Weights of a small transformer language model: RMSNorm before each block.
Each number is 50 + 15 x the weight over its row's rms, rounded and kept within 0 to 99. Layers, rows and columns count from 0. The size before them is the row's rms in percent of the matrix's.

# layer 3 MLP gate, 192x64, rms 0.232, rows 12-48, columns 0-63
095:45 36 51 69 56 38 55 63 23 60 52 50 72 60 39 42 60 45 51 55 43 45 58 58 26 31 51 25 39 57 42 61 31 52 32 64 68 40 52 59 30 34 44 52 56 72 51 34 62 91 39 44 33 76 70 41 97 52 43 24 36 49 49 38
118:58 46 67 48 39 67 57 63 49 58 84 61 36 56 50 42 50 27 42 38 64 76 62 72 39 44 84 66 43 43 41 47 63 60 35 75 56 69 64 52 28 23 64 57 39 49 76 39 26 36 39 53 63 48 22 27 30 37 50 26 43 48 57 63
087:80 38 45 68 49 56 54 38 65 48 60 29 46 49 29 43 34 69 71 35 69 41 52 37 70 57 56 46 57 67 45 51 36 33 44 32 20 46 61 51 67 57 63 70 02 62 38 27 53 48 66 38 63 41 49 56 40 72 34 46 62 74 71 60
097:57 56 73 73 63 41 62 60 31 24 41 40 78 54 64 66 25 35 58 45 53 55 42 57 59 32 46 59 42 34 51 62 25 62 35 29 41 35 65 41 72 70 21 61 71 48 62 46 66 38 29 50 63 76 48 54 48 42 60 52 70 69 80 64
075:31 71 61 79 47 54 69 84 48 45 42 50 74 35 34 71 55 13 44 63 41 46 33 35 46 45 43 51 64 55 48 40 42 45 31 65 52 65 39 67 50 38 44 48 70 55 79 40 39 48 64 41 25 70 44 78 40 37 73 47 24 50 67 54
118:52 37 37 73 32 54 56 54 49 61 24 48 46 37 77 49 32 43 54 55 62 46 39 37 53 71 70 59 35 48 15 45 45 51 38 48 65 59 16 55 30 72 62 50 45 43 48 41 43 34 60 18 32 49 37 41 63 79 75 66 45 54 27 78
085:41 68 39 20 43 41 51 59 55 34 67 72 24 46 51 44 24 65 80 37 59 49 73 38 51 38 55 65 57 34 32 45 75 54 48 68 48 44 66 25 25 38 68 41 34 66 40 55 56 38 40 26 64 76 45 47 45 69 36 58 75 43 34 65
127:65 46 48 25 67 55 26 43 75 51 72 64 49 37 60 45 41 43 40 60 18 61 63 46 36 49 65 55 38 37 50 35 77 62 60 51 32 16 47 45 32 73 61 59 58 64 66 48 59 69 36 51 54 48 36 19 19 72 47 58 79 55 45 43
089:39 46 84 48 33 40 55 64 32 74 49 49 44 53 59 57 43 33 34 35 37 44 32 52 72 49 48 48 39 62 31 60 56 38 58 74 67 70 37 32 59 50 69 41 54 44 34 20 75 71 59 56 11 83 46 53 45 34 61 36 56 67 58 67
091:58 44 76 38 65 47 54 56 55 60 38 34 47 38 45 63 29 49 36 52 29 61 49 57 62 43 60 88 83 55 37 64 50 38 24 37 30 40 50 30 48 30 58 78 29 40 62 55 14 70 75 70 48 50 27 41 64 62 59 44 54 59 41 46
103:77 62 46 32 21 53 55 43 53 51 64 65 47 64 57 37 34 56 32 35 47 60 58 30 48 59 91 88 28 36 71 50 49 60 47 58 48 54 44 67 60 77 39 73 41 69 51 46 69 53 67 65 48 56 43 58 56 70 51 44 67 76 36 70
096:66 28 86 83 31 31 29 33 68 57 46 38 60 56 54 65 51 59 71 41 28 45 49 44 61 59 53 28 45 51 60 22 48 48 54 45 41 25 80 45 54 64 54 63 62 75 46 39 47 48 65 73 61 31 55 73 22 36 46 45 44 55 40 33
100:68 48 30 34 51 15 52 45 39 46 66 10 43 41 59 49 46 46 51 63 41 50 64 47 38 63 60 49 54 60 74 26 64 30 52 58 54 77 31 45 51 71 31 63 77 67 60 39 40 47 29 18 57 83 61 51 50 31 67 57 55 58 52 37
102:54 41 58 36 27 23 36 47 54 48 47 61 59 35 54 33 35 48 54 64 44 80 77 51 64 34 66 53 37 47 26 77 48 38 21 37 55 60 35 60 70 55 52 35 53 64 50 16 52 30 44 53 63 61 65 32 50 61 84 50 54 22 38 71
109:22 61 68 59 32 79 39 65 80 47 48 37 45 35 73 49 38 58 43 39 26 46 18 37 53 46 30 68 24 78 45 51 23 67 72 62 28 48 43 48 49 57 47 54 42 46 63 53 45 65 33 52 79 62 36 65 56 65 44 31 62 41 53 59
106:26 18 61 56 49 39 55 38 27 56 68 66 70 60 50 27 07 55 37 50 61 51 46 74 37 51 33 61 55 34 51 37 53 37 61 52 54 54 59 53 58 56 35 48 33 46 55 26 28 45 60 68 26 14 51 40 47 59 56 64 43 69 53 83
095:85 54 49 53 55 33 42 71 14 50 44 32 62 67 46 57 67 73 44 38 57 53 52 67 58 55 22 59 65 62 51 60 44 45 39 40 80 59 43 58 29 63 38 72 44 49 40 37 82 40 31 49 38 41 33 41 45 52 55 35 66 81 70 72
127:48 39 68 31 57 61 40 73 48 32 30 23 48 32 51 53 43 44 50 59 49 46 70 25 46 65 56 31 42 43 58 64 48 71 72 47 53 24 69 78 60 56 64 20 86 53 56 53 37 53 56 36 62 65 56 38 62 53 75 74 52 19 47 38
100:58 50 18 68 65 66 45 43 37 51 67 58 79 17 55 51 28 88 46 38 46 23 44 31 58 39 50 74 44 52 30 35 51 42 50 44 37 38 48 64 38 48 54 61 64 73 62 34 40 28 46 41 49 48 48 42 65 43 37 66 51 66 34 87
110:56 72 30 52 78 22 44 67 58 40 67 57 36 43 39 75 55 63 43 45 36 48 60 57 56 58 70 57 29 59 32 44 42 13 56 28 60 35 28 33 40 47 73 48 50 50 59 43 35 60 65 29 15 58 59 47 42 38 45 47 34 25 73 64
106:76 52 67 45 47 40 56 46 41 57 70 44 46 23 26 51 75 60 44 62 52 64 53 90 47 51 52 46 33 50 79 55 60 44 51 60 64 49 55 48 51 59 37 53 45 79 67 62 99 55 46 35 32 58 36 34 39 35 48 57 28 54 58 61
092:67 55 42 57 18 40 45 47 39 37 35 42 60 62 44 72 65 39 63 69 59 68 55 38 64 87 34 62 48 37 51 51 33 49 48 40 29 37 62 47 39 33 39 42 73 35 50 36 78 75 54 38 53 80 34 71 46 42 56 42 31 39 71 19
100:42 18 41 56 36 49 43 55 42 39 58 45 73 59 43 62 25 66 64 73 50 85 13 66 39 47 29 43 49 29 55 44 61 75 42 48 37 78 40 38 42 56 55 31 32 54 87 56 49 37 47 59 50 71 33 35 37 64 54 55 48 42 64 37
073:63 34 46 16 64 78 38 46 52 62 34 70 58 33 59 53 52 40 45 71 64 59 89 34 37 16 41 46 47 46 46 25 25 54 48 39 48 34 23 70 37 72 53 48 61 50 49 32 65 54 33 38 50 55 72 54 37 54 69 69 31 51 47 53
110:52 47 59 54 46 64 46 14 55 62 62 73 83 61 54 62 61 52 32 40 44 63 88 56 43 42 57 40 52 37 39 74 36 60 64 59 42 43 59 33 35 27 66 47 40 53 49 39 61 63 65 45 53 23 19 45 47 74 49 51 33 29 57 85
130:06 24 49 54 63 34 41 58 52 44 47 74 54 11 64 56 65 58 82 41 41 70 51 73 22 76 56 41 41 52 49 51 39 58 38 62 70 48 61 40 58 42 38 57 48 47 72 65 28 47 71 39 54 58 56 64 44 37 44 38 48 66 62 73
102:54 38 54 69 42 16 48 50 76 46 26 40 52 47 36 53 57 47 65 47 46 43 71 25 67 30 53 29 55 53 46 63 42 64 26 43 53 39 83 39 46 77 69 56 47 44 39 44 34 90 42 50 24 38 39 43 29 65 51 27 53 41 71 60
108:56 38 63 26 36 30 46 44 55 14 47 41 54 41 56 76 48 54 50 21 27 36 47 49 61 36 71 58 52 24 66 25 55 30 56 67 54 37 65 28 65 69 55 22 54 60 74 65 46 61 42 50 60 37 35 34 63 49 26 70 62 37 63 50
114:66 39 35 34 73 61 38 55 39 61 60 46 60 52 36 37 62 46 56 89 36 55 57 47 45 62 51 63 36 66 60 53 44 55 45 73 88 66 35 34 06 50 36 33 31 30 52 49 66 45 59 24 51 37 64 47 32 33 63 43 66 37 49 30
097:55 40 99 41 59 67 49 44 57 44 33 60 55 40 68 73 42 49 57 53 61 50 25 46 66 24 74 53 31 60 48 89 36 68 50 59 58 41 40 86 47 51 42 37 52 53 57 45 72 68 47 63 49 45 60 58 56 53 35 74 58 49 42 43
106:86 70 68 56 52 46 70 37 44 44 41 37 21 37 56 41 72 71 30 67 55 54 59 56 71 64 43 45 34 71 24 64 61 32 52 47 47 33 41 26 59 46 42 50 50 57 55 69 48 45 74 67 71 71 76 51 49 33 70 56 42 22 67 47
100:34 40 55 17 63 67 58 29 80 25 52 37 55 28 33 59 53 33 61 57 30 64 50 26 51 41 50 43 31 50 68 34 27 57 45 51 44 13 43 59 60 16 41 52 52 37 48 61 26 66 57 44 41 64 38 47 43 45 57 74 44 54 25 63
096:74 55 52 65 78 48 46 54 32 37 47 37 50 56 67 55 52 62 52 58 64 47 45 72 50 66 45 83 60 66 55 56 37 54 56 21 34 68 29 61 22 48 47 58 75 33 35 57 68 23 44 35 97 67 35 56 38 59 47 58 42 40 36 51
089:47 42 57 55 47 55 51 51 54 47 46 49 59 50 51 64 52 55 73 46 50 39 64 34 62 36 43 62 63 68 48 55 71 63 40 52 06 51 52 30 81 22 38 79 66 43 49 64 45 59 44 26 54 19 40 60 57 76 46 82 63 65 56 85
112:53 50 46 53 63 46 40 51 52 38 59 35 34 42 21 48 62 67 51 45 29 80 34 73 11 43 30 43 44 85 41 55 69 43 38 64 26 48 46 36 68 61 48 51 45 53 39 67 64 54 33 59 39 63 40 23 68 46 49 40 46 86 72 61
080:57 61 61 42 46 79 65 38 45 56 62 20 23 60 54 59 62 36 52 39 32 33 47 32 43 30 62 74 31 42 53 43 53 39 47 47 46 65 56 40 24 93 77 48 48 50 53 31 40 33 31 59 65 40 52 51 44 58 08 53 47 63 62 63
099:34 68 28 49 53 28 48 51 59 62 55 37 59 81 61 57 52 31 57 39 53 52 68 23 52 33 59 06 43 75 40 47 44 67 39 43 65 88 66 54 38 78 30 68 57 49 50 51 37 48 65 50 54 72 48 51 55 25 55 29 55 32 59 49
# layer 3 MLP up, 192x64, rms 0.211, rows 12-47, columns 0-63
108:56 40 41 72 24 39 40 39 69 61 56 68 74 62 59 54 37 44 61 41 45 55 42 65 72 43 59 56 50 13 14 59 57 32 18 65 55 41 34 44 39 49 70 42 32 50 45 23 50 55 48 77 53 53 46 78 69 54 37 51 46 66 69 71
107:41 31 58 55 51 50 53 44 72 41 53 24 44 21 70 53 38 75 41 54 38 34 39 24 86 40 41 40 78 65 67 49 45 43 45 34 40 37 60 28 57 55 42 50 45 78 36 55 78 56 54 71 32 71 60 54 49 68 33 20 61 42 54 53
101:38 29 46 59 31 63 57 32 51 24 44 55 61 74 61 47 57 57 42 44 32 27 23 50 26 48 58 31 71 49 62 58 35 33 50 56 63 45 81 59 62 73 39 54 51 67 40 65 43 37 60 47 95 58 59 74 35 51 54 64 35 26 58 37
110:35 35 52 38 69 61 69 56 34 36 56 36 72 52 93 61 77 40 26 33 63 29 45 74 33 49 56 42 47 69 31 33 64 58 80 47 34 63 52 32 63 63 41 66 38 47 52 43 63 52 72 51 47 64 53 51 61 66 34 47 69 64 62 70
092:63 85 49 65 68 82 55 74 36 69 33 44 71 18 31 59 79 55 58 47 59 42 60 63 52 64 53 49 17 40 75 62 59 73 65 64 47 68 37 54 51 41 63 29 55 48 35 48 66 42 46 61 40 27 48 45 65 54 50 53 36 35 57 38
090:55 28 34 49 56 77 48 63 23 36 43 72 65 32 39 54 43 91 53 40 30 26 33 32 50 60 69 65 52 52 37 22 43 21 21 43 72 35 45 55 55 62 54 48 70 46 39 61 49 35 46 52 54 49 54 65 65 50 30 56 56 72 60 34
086:43 52 35 45 57 53 74 41 74 35 67 71 43 32 55 44 46 42 52 39 12 41 60 37 56 48 64 77 54 46 35 58 47 32 26 39 54 36 70 42 50 34 35 65 46 54 37 22 54 68 49 42 28 69 46 45 31 13 21 39 61 65 43 70
101:54 79 31 54 49 39 53 33 41 57 69 33 73 56 47 43 19 45 48 79 65 35 59 67 52 35 36 67 46 49 60 60 56 61 42 49 38 43 49 40 58 49 42 51 68 51 83 59 60 74 64 08 44 53 69 39 55 40 68 57 58 40 94 46
092:63 41 35 79 78 57 22 39 75 41 61 27 31 48 38 46 51 54 46 43 26 56 49 34 39 59 45 27 37 28 58 36 45 38 64 55 27 42 67 75 38 39 25 49 67 73 50 78 45 57 59 41 65 44 44 57 46 24 80 50 54 60 41 54
106:30 46 58 67 44 78 58 71 48 40 40 41 65 73 07 44 52 38 35 51 48 34 45 56 42 54 40 54 44 42 17 49 30 63 34 67 74 65 63 48 61 53 20 62 86 46 24 36 58 63 47 47 38 36 40 51 38 40 35 46 57 48 73 44
107:65 50 44 51 11 39 58 24 44 42 72 44 69 23 47 52 41 41 33 29 30 53 67 48 61 37 84 65 24 50 58 54 42 48 60 50 51 48 70 51 62 76 33 36 39 44 32 73 60 27 58 46 26 27 36 44 53 53 31 39 50 64 34 63
096:57 62 43 46 56 55 57 27 46 16 51 78 29 32 32 37 69 69 57 82 60 56 66 62 81 44 31 37 55 66 66 29 38 40 46 46 59 54 45 52 35 60 17 63 42 18 62 63 52 43 56 62 60 44 46 72 37 49 59 50 45 23 58 39
098:62 53 61 34 87 52 38 68 44 45 62 34 48 66 35 40 71 61 58 60 37 69 17 72 57 42 40 68 67 61 66 44 53 51 31 29 85 62 51 57 34 46 35 55 39 38 54 67 44 40 51 36 46 44 70 43 33 60 62 32 66 33 14 54
090:45 54 43 33 25 37 58 34 16 30 55 43 70 32 52 71 55 55 74 49 56 43 40 32 51 33 57 56 56 67 45 47 38 54 69 19 64 64 73 75 69 35 55 33 54 55 37 42 27 31 51 52 70 30 47 41 56 12 34 46 69 44 54 55
097:56 49 32 43 47 53 67 62 43 78 75 36 59 57 67 59 49 50 46 52 50 41 26 52 20 49 35 68 20 47 55 41 11 52 48 60 43 76 80 73 34 58 59 40 64 36 54 53 34 63 29 58 43 60 37 61 54 61 45 64 62 36 13 38
096:45 43 58 67 23 36 33 54 61 85 66 55 48 55 50 37 42 55 37 53 18 53 19 50 46 42 70 70 44 37 25 42 66 20 57 22 70 70 61 60 32 46 45 60 63 66 75 61 46 81 60 56 60 55 56 62 37 54 53 71 44 58 57 51
105:42 52 86 43 49 55 58 64 62 41 73 42 54 79 55 54 44 44 80 29 45 56 55 48 67 52 44 59 72 19 58 59 64 32 58 57 91 60 61 44 09 45 62 43 38 67 72 60 39 42 50 45 79 63 54 54 49 32 65 48 47 58 61 55
106:82 35 38 23 59 61 58 32 35 22 62 57 47 90 38 72 40 52 81 36 68 43 49 75 73 39 72 48 68 55 51 62 34 58 75 40 46 35 65 41 52 38 33 38 56 54 59 55 52 44 66 47 75 36 60 50 60 36 51 54 68 47 43 38
102:36 28 64 15 62 66 30 52 49 60 45 43 26 52 54 37 64 48 40 39 50 55 69 61 72 27 55 40 50 63 58 69 37 28 45 39 47 60 70 59 50 72 19 46 54 48 42 23 67 70 59 51 93 56 52 40 36 38 44 50 63 41 20 51
101:70 47 35 30 24 23 70 48 27 46 42 26 26 58 29 31 36 39 29 43 49 63 22 46 24 63 35 47 59 51 30 64 46 55 47 52 72 57 73 30 71 60 49 46 41 57 49 52 60 57 50 27 55 52 62 48 65 23 70 48 37 60 35 28
114:54 39 51 64 64 53 56 62 60 44 55 29 56 36 40 69 21 56 43 41 56 38 08 25 44 35 40 58 32 54 39 63 64 54 41 42 53 35 42 96 32 50 67 37 62 36 46 56 76 81 32 68 40 35 52 59 54 56 73 58 69 49 43 44
097:29 39 73 70 60 60 53 41 70 59 38 56 52 58 63 54 50 59 66 57 36 56 49 57 22 34 37 37 53 53 70 48 33 48 44 48 58 39 43 73 53 43 34 46 38 56 45 50 71 55 45 32 40 80 67 90 49 49 41 46 32 62 09 91
094:17 49 45 32 65 53 42 62 59 53 27 89 43 36 79 43 25 78 65 27 26 35 63 45 70 32 36 53 40 43 47 29 40 25 37 50 50 47 50 75 42 33 52 43 58 67 62 52 57 45 51 49 37 43 60 32 69 60 24 43 49 52 37 54
084:23 58 41 44 28 41 40 32 40 57 54 47 43 37 41 79 82 49 77 57 37 31 59 54 40 61 47 65 72 53 77 54 56 42 66 70 68 41 34 39 68 21 26 52 40 48 27 48 23 52 52 61 59 57 51 61 39 44 32 26 60 25 62 51
098:30 73 35 43 50 57 81 25 50 08 68 39 27 54 48 59 46 53 70 58 61 53 59 37 56 41 16 30 31 59 58 47 30 49 36 59 51 59 70 69 60 44 47 65 53 27 78 59 71 43 26 52 54 43 33 41 72 35 37 55 57 46 52 54
109:48 67 53 32 18 42 55 69 69 46 33 55 52 49 30 45 52 30 73 35 62 58 45 51 43 66 67 45 54 14 43 71 37 64 25 69 62 40 36 46 68 57 55 46 57 13 37 40 26 70 26 66 51 35 29 58 39 32 42 56 42 46 62 40
107:60 51 60 59 51 49 56 45 00 67 43 45 44 47 71 51 53 65 39 64 45 41 66 37 34 51 32 55 69 80 52 40 59 52 63 20 76 55 45 55 54 47 28 42 30 85 23 66 48 45 50 22 55 43 54 49 46 66 75 55 56 56 40 47
111:41 47 63 63 40 34 25 65 66 56 59 55 66 57 51 62 18 27 46 23 44 46 35 54 29 58 83 45 56 35 50 54 49 31 74 61 60 29 51 38 55 50 68 79 14 51 48 81 47 56 63 53 24 26 45 62 40 54 46 34 44 49 45 62
099:68 55 44 43 29 59 48 43 32 23 49 42 54 64 55 75 43 32 37 36 40 73 42 86 58 51 26 52 36 50 55 58 39 33 73 40 39 41 35 49 70 48 51 38 61 86 52 45 38 25 44 56 54 47 40 26 40 76 18 55 38 74 36 43
086:45 71 69 55 80 74 62 34 70 70 52 39 44 64 47 40 46 55 30 64 29 82 37 37 47 49 69 63 35 62 82 42 52 44 40 48 47 25 61 64 45 52 36 36 49 59 60 48 62 39 33 57 44 73 52 40 48 07 38 77 53 66 54 40
103:80 44 26 28 46 45 41 46 57 40 44 44 21 56 51 48 53 38 35 45 72 52 33 45 71 52 29 89 45 53 20 62 53 46 41 42 74 18 52 60 64 62 67 27 56 39 78 49 48 63 44 44 50 41 68 47 40 35 64 23 58 70 46 57
100:28 28 86 66 77 46 66 27 63 28 61 73 59 55 46 50 43 59 58 47 48 68 64 48 31 44 29 34 40 42 63 69 58 51 53 42 40 40 43 58 60 85 55 54 43 53 60 73 32 53 33 48 29 31 58 68 59 57 52 73 21 51 34 68
095:61 82 49 48 55 35 60 32 40 45 41 26 33 36 51 72 61 60 69 55 58 45 58 45 71 10 71 39 51 57 47 43 78 63 35 83 50 67 41 68 33 47 44 46 56 37 23 57 37 27 62 66 58 57 72 60 46 48 24 44 31 44 60 48
092:37 16 53 36 47 52 48 50 52 54 43 52 38 71 56 50 50 39 43 60 65 60 41 68 46 66 50 60 35 60 46 74 25 71 93 56 46 75 60 75 32 55 47 78 44 57 37 66 19 47 36 59 41 43 40 48 39 57 57 73 16 43 35 33
107:45 48 48 43 36 53 67 61 41 47 68 69 50 81 48 70 49 47 25 71 48 33 51 51 35 46 40 41 48 34 47 52 36 51 70 46 42 32 45 61 58 80 54 27 22 56 63 10 50 79 50 52 38 38 39 28 62 73 81 62 57 49 62 29
106:43 80 29 36 48 42 71 48 27 56 62 65 72 36 43 64 57 59 69 89 36 52 69 62 32 61 34 32 41 39 78 43 43 69 56 51 67 63 62 38 40 29 39 73 40 20 40 51 58 74 51 60 42 62 63 47 53 51 20 46 55 43 60 53
# layer 3 MLP down (transposed), 192x64, rms 0.152, rows 12-47, columns 0-63
106:51 57 58 53 52 35 19 52 60 47 55 54 40 38 70 77 49 54 77 57 17 57 31 28 78 56 69 18 44 57 53 59 52 39 39 62 49 88 52 62 30 38 58 47 56 58 54 55 43 09 46 56 47 55 23 32 69 43 53 63 54 53 54 64
101:54 66 73 42 60 37 71 09 44 45 44 53 69 55 36 40 49 24 73 53 56 56 57 46 53 63 97 79 35 43 25 39 45 56 45 32 42 49 42 29 60 35 64 38 48 53 56 56 39 59 29 56 39 50 46 74 70 46 67 67 48 62 34 32
103:63 52 26 55 21 49 50 33 12 71 42 46 48 62 82 47 43 80 60 18 45 85 37 53 38 70 62 55 17 50 55 39 55 51 61 38 64 52 52 63 70 56 42 50 37 37 53 67 30 45 58 41 56 47 64 47 59 50 35 56 25 59 33 50
104:35 32 35 59 45 47 63 35 49 71 76 44 47 37 36 42 38 22 49 52 28 70 38 34 50 65 30 64 56 65 80 50 60 27 18 52 81 68 71 31 53 53 33 39 20 35 58 48 55 60 48 43 72 54 61 45 46 24 51 40 36 42 39 44
086:58 34 50 32 40 27 61 35 28 41 52 47 44 63 67 08 49 62 66 62 46 70 52 42 26 50 63 53 30 54 60 50 39 36 65 43 19 50 62 32 39 59 17 54 53 43 74 70 38 52 74 33 45 61 56 47 63 50 35 40 13 57 40 53
099:20 47 50 66 65 63 54 36 29 46 30 59 58 51 17 40 33 44 57 53 37 68 72 43 39 55 75 42 47 71 59 32 50 55 66 87 63 51 50 49 62 29 30 52 45 74 67 38 35 31 48 64 46 78 64 53 41 41 51 51 71 42 81 57
089:38 23 35 48 34 51 67 20 43 48 35 40 34 55 58 46 58 70 59 61 54 32 43 59 36 33 37 58 25 55 52 69 29 85 74 34 21 48 26 65 49 45 28 67 47 44 53 58 56 56 39 64 60 32 79 36 41 54 36 57 27 49 30 48
107:15 47 44 55 32 49 44 53 43 39 38 38 46 64 39 52 39 57 51 23 52 38 42 37 38 27 40 39 78 28 62 77 41 18 44 36 53 65 26 33 65 40 59 43 40 59 33 67 41 34 45 64 35 35 13 54 52 29 53 61 24 40 59 63
087:48 58 44 55 49 46 69 67 49 61 58 64 77 49 42 71 55 40 44 39 43 59 36 71 74 52 37 27 72 45 17 60 48 46 36 41 71 76 67 30 37 42 90 55 29 44 50 31 40 50 36 36 42 63 68 68 66 43 53 45 74 64 74 57
107:35 64 51 50 65 57 29 61 78 49 72 51 70 50 27 43 54 64 82 59 60 27 36 34 50 28 20 26 34 46 48 53 67 55 42 74 48 38 59 48 44 46 58 26 75 44 57 20 44 50 47 23 47 73 42 53 60 43 48 55 64 80 60 51
098:39 38 52 49 56 94 24 52 57 67 59 59 54 39 46 45 39 50 64 21 57 67 40 31 26 33 62 41 48 63 54 51 42 43 56 48 80 32 58 43 36 65 27 39 56 08 45 78 58 46 39 38 40 61 60 65 38 73 50 65 33 48 57 68
101:47 57 55 61 78 83 38 19 37 27 51 62 45 53 27 55 38 66 64 62 45 29 80 29 40 67 50 48 54 50 65 36 49 64 45 23 68 48 34 53 39 85 40 38 33 65 54 51 33 40 47 43 54 72 56 35 37 53 47 32 54 51 76 70
098:45 43 26 53 22 26 35 37 53 41 52 49 50 30 45 38 50 45 50 56 85 60 49 39 38 50 69 46 24 54 38 43 43 49 53 87 50 52 74 38 50 48 56 54 62 80 72 52 55 97 36 46 72 60 54 80 58 49 55 35 58 65 41 39
099:18 25 53 57 36 51 71 45 45 52 60 84 47 39 46 53 50 54 40 43 74 61 35 29 41 64 47 54 68 58 50 49 59 68 52 53 50 42 43 30 27 44 59 66 53 72 57 69 46 51 38 56 54 39 73 89 70 79 59 16 57 58 32 34
099:66 42 29 46 28 25 37 24 38 37 50 67 62 45 90 61 50 59 37 41 41 61 42 25 26 78 36 38 54 45 50 66 58 56 51 76 49 42 35 40 28 44 23 86 70 69 48 41 55 56 52 48 58 57 48 63 63 34 55 32 62 59 51 54
101:39 45 70 28 76 51 51 43 38 49 48 33 46 49 28 17 44 17 57 35 10 47 51 47 61 49 42 64 38 51 53 43 43 45 49 49 80 37 78 41 35 42 31 50 44 45 64 66 63 51 46 46 36 63 52 45 64 94 47 42 40 27 46 70
107:47 18 57 55 79 58 75 36 65 62 43 55 53 38 43 78 46 43 26 46 52 50 41 39 53 59 70 32 58 37 61 48 36 46 40 37 58 49 82 62 75 35 20 45 72 56 33 53 57 50 55 59 51 81 65 68 64 28 41 53 45 32 80 39
106:19 58 58 52 45 58 52 57 81 45 51 44 50 39 51 65 45 37 51 39 48 70 34 29 50 60 24 40 74 64 71 42 65 65 46 54 64 33 22 59 69 58 49 53 49 65 48 47 58 00 55 60 25 38 81 50 48 66 53 63 64 65 71 42
099:72 63 52 49 53 40 76 35 36 40 52 48 50 71 90 57 54 53 32 59 57 30 56 61 48 85 49 68 32 31 66 55 47 35 38 56 30 64 20 32 32 51 58 69 42 69 48 54 52 49 49 53 36 16 44 36 60 56 35 36 53 50 63 17
106:29 35 48 39 69 40 92 55 43 64 44 39 37 47 26 59 42 59 44 72 72 60 42 37 46 58 43 42 68 69 44 37 46 66 22 57 33 66 58 28 50 52 31 56 21 50 30 45 61 20 46 41 77 52 51 24 57 33 54 37 62 55 31 66
106:36 58 55 39 29 29 48 41 47 50 47 38 38 26 14 63 47 57 51 56 58 27 58 68 19 51 61 58 32 32 49 52 39 44 66 49 41 51 21 41 45 61 67 22 60 65 83 34 61 43 36 57 61 81 35 30 58 61 56 80 46 58 49 35
103:09 37 40 58 56 49 27 67 52 62 62 42 54 69 61 55 44 37 69 43 65 74 65 56 18 51 47 46 58 49 44 54 48 47 31 64 54 42 54 73 44 50 53 38 24 23 19 23 58 59 29 37 49 44 40 54 39 26 74 58 42 73 64 67
090:44 46 49 84 50 53 79 42 55 45 29 45 56 24 48 25 45 28 48 66 49 50 57 44 73 54 55 32 59 57 21 68 58 57 33 26 71 43 53 05 35 43 51 76 55 47 40 63 70 65 36 74 56 44 36 62 51 31 45 50 64 63 57 48
088:63 50 62 44 52 43 43 65 66 40 45 32 64 49 52 52 34 78 57 54 63 60 54 44 47 50 63 52 24 52 40 66 35 38 64 59 44 40 61 33 39 38 59 54 53 68 90 11 34 26 38 55 32 71 48 44 88 77 67 43 55 78 43 46
098:49 62 60 60 51 57 50 64 50 31 43 66 16 57 59 34 70 77 62 55 65 62 53 74 24 51 85 55 60 57 16 55 30 53 54 54 62 63 44 51 30 29 60 54 45 38 32 73 48 72 38 81 71 60 70 57 42 55 66 51 43 65 61 57
119:74 24 51 46 40 65 22 66 35 49 42 63 72 45 72 48 58 44 29 54 15 53 54 31 48 72 48 52 53 86 78 42 41 66 51 73 66 62 67 50 69 37 34 37 57 72 45 46 38 54 36 32 41 59 49 53 40 52 41 45 48 58 81 65
104:57 63 36 36 59 22 59 21 49 46 44 61 35 34 47 70 59 54 51 66 82 50 45 69 73 47 57 41 64 44 50 60 21 53 67 22 29 80 56 55 54 32 46 62 52 56 47 44 57 66 53 70 44 37 76 72 76 44 43 40 33 39 36 22
110:77 46 75 45 67 79 46 48 33 49 56 70 46 67 66 77 60 66 53 28 65 51 32 48 59 64 76 40 40 43 61 69 51 46 38 73 62 46 58 65 41 35 45 28 47 64 35 61 36 44 71 60 35 64 51 62 40 66 53 24 59 20 42 80
100:61 79 40 41 57 59 65 51 16 48 68 39 60 54 60 63 43 38 40 46 58 26 32 46 68 65 39 52 71 35 90 45 30 27 43 28 22 47 59 50 65 62 42 63 27 68 47 55 23 33 42 40 29 44 45 53 55 42 52 42 50 73 34 64
094:30 46 33 51 51 43 56 53 45 73 47 58 26 35 50 53 41 01 35 61 74 55 69 49 72 39 15 40 46 47 43 42 50 61 59 49 35 56 68 60 58 61 47 29 40 43 53 39 49 62 32 14 63 75 53 33 64 39 66 30 65 44 30 39
110:51 22 48 47 58 90 53 53 55 70 49 55 40 41 42 56 44 24 74 33 56 50 53 63 35 22 54 31 55 57 58 37 59 39 46 15 72 47 65 21 66 65 42 40 61 14 58 78 61 54 49 46 53 68 55 28 33 53 45 37 62 46 43 56
102:60 29 30 41 28 66 59 62 42 22 50 43 65 38 78 37 61 31 32 32 48 58 35 30 51 42 42 63 67 45 35 48 50 47 62 35 46 62 62 42 48 59 41 55 56 24 34 75 72 75 72 63 76 56 44 41 43 79 76 44 74 52 43 62
099:50 33 51 36 66 66 53 40 88 50 54 38 53 26 41 51 31 59 72 57 54 29 41 40 37 36 68 54 41 39 57 60 61 56 29 71 41 46 71 56 52 30 30 45 78 25 73 49 50 61 55 55 53 37 18 44 62 32 29 51 67 52 84 33
093:29 70 22 51 33 29 45 44 61 45 45 73 70 58 35 59 68 46 60 52 52 46 47 43 79 39 42 34 69 22 49 36 52 41 29 52 54 61 51 47 27 33 81 34 35 38 33 45 61 29 42 35 43 59 55 43 49 40 50 75 72 90 51 41
106:56 50 47 89 55 39 49 45 60 54 50 56 46 65 04 57 43 55 62 87 55 43 63 51 55 43 57 68 59 61 47 34 29 34 68 64 33 49 37 61 39 36 54 54 60 39 48 39 48 41 26 54 72 41 29 54 60 60 32 62 66 56 13 22
112:60 33 49 60 76 59 71 43 29 53 58 60 66 38 64 58 65 34 49 51 49 68 55 74 94 67 59 46 66 63 44 14 44 45 22 42 69 72 40 53 30 59 53 36 20 38 38 56 60 40 42 48 55 31 56 65 55 34 43 42 73 43 67 54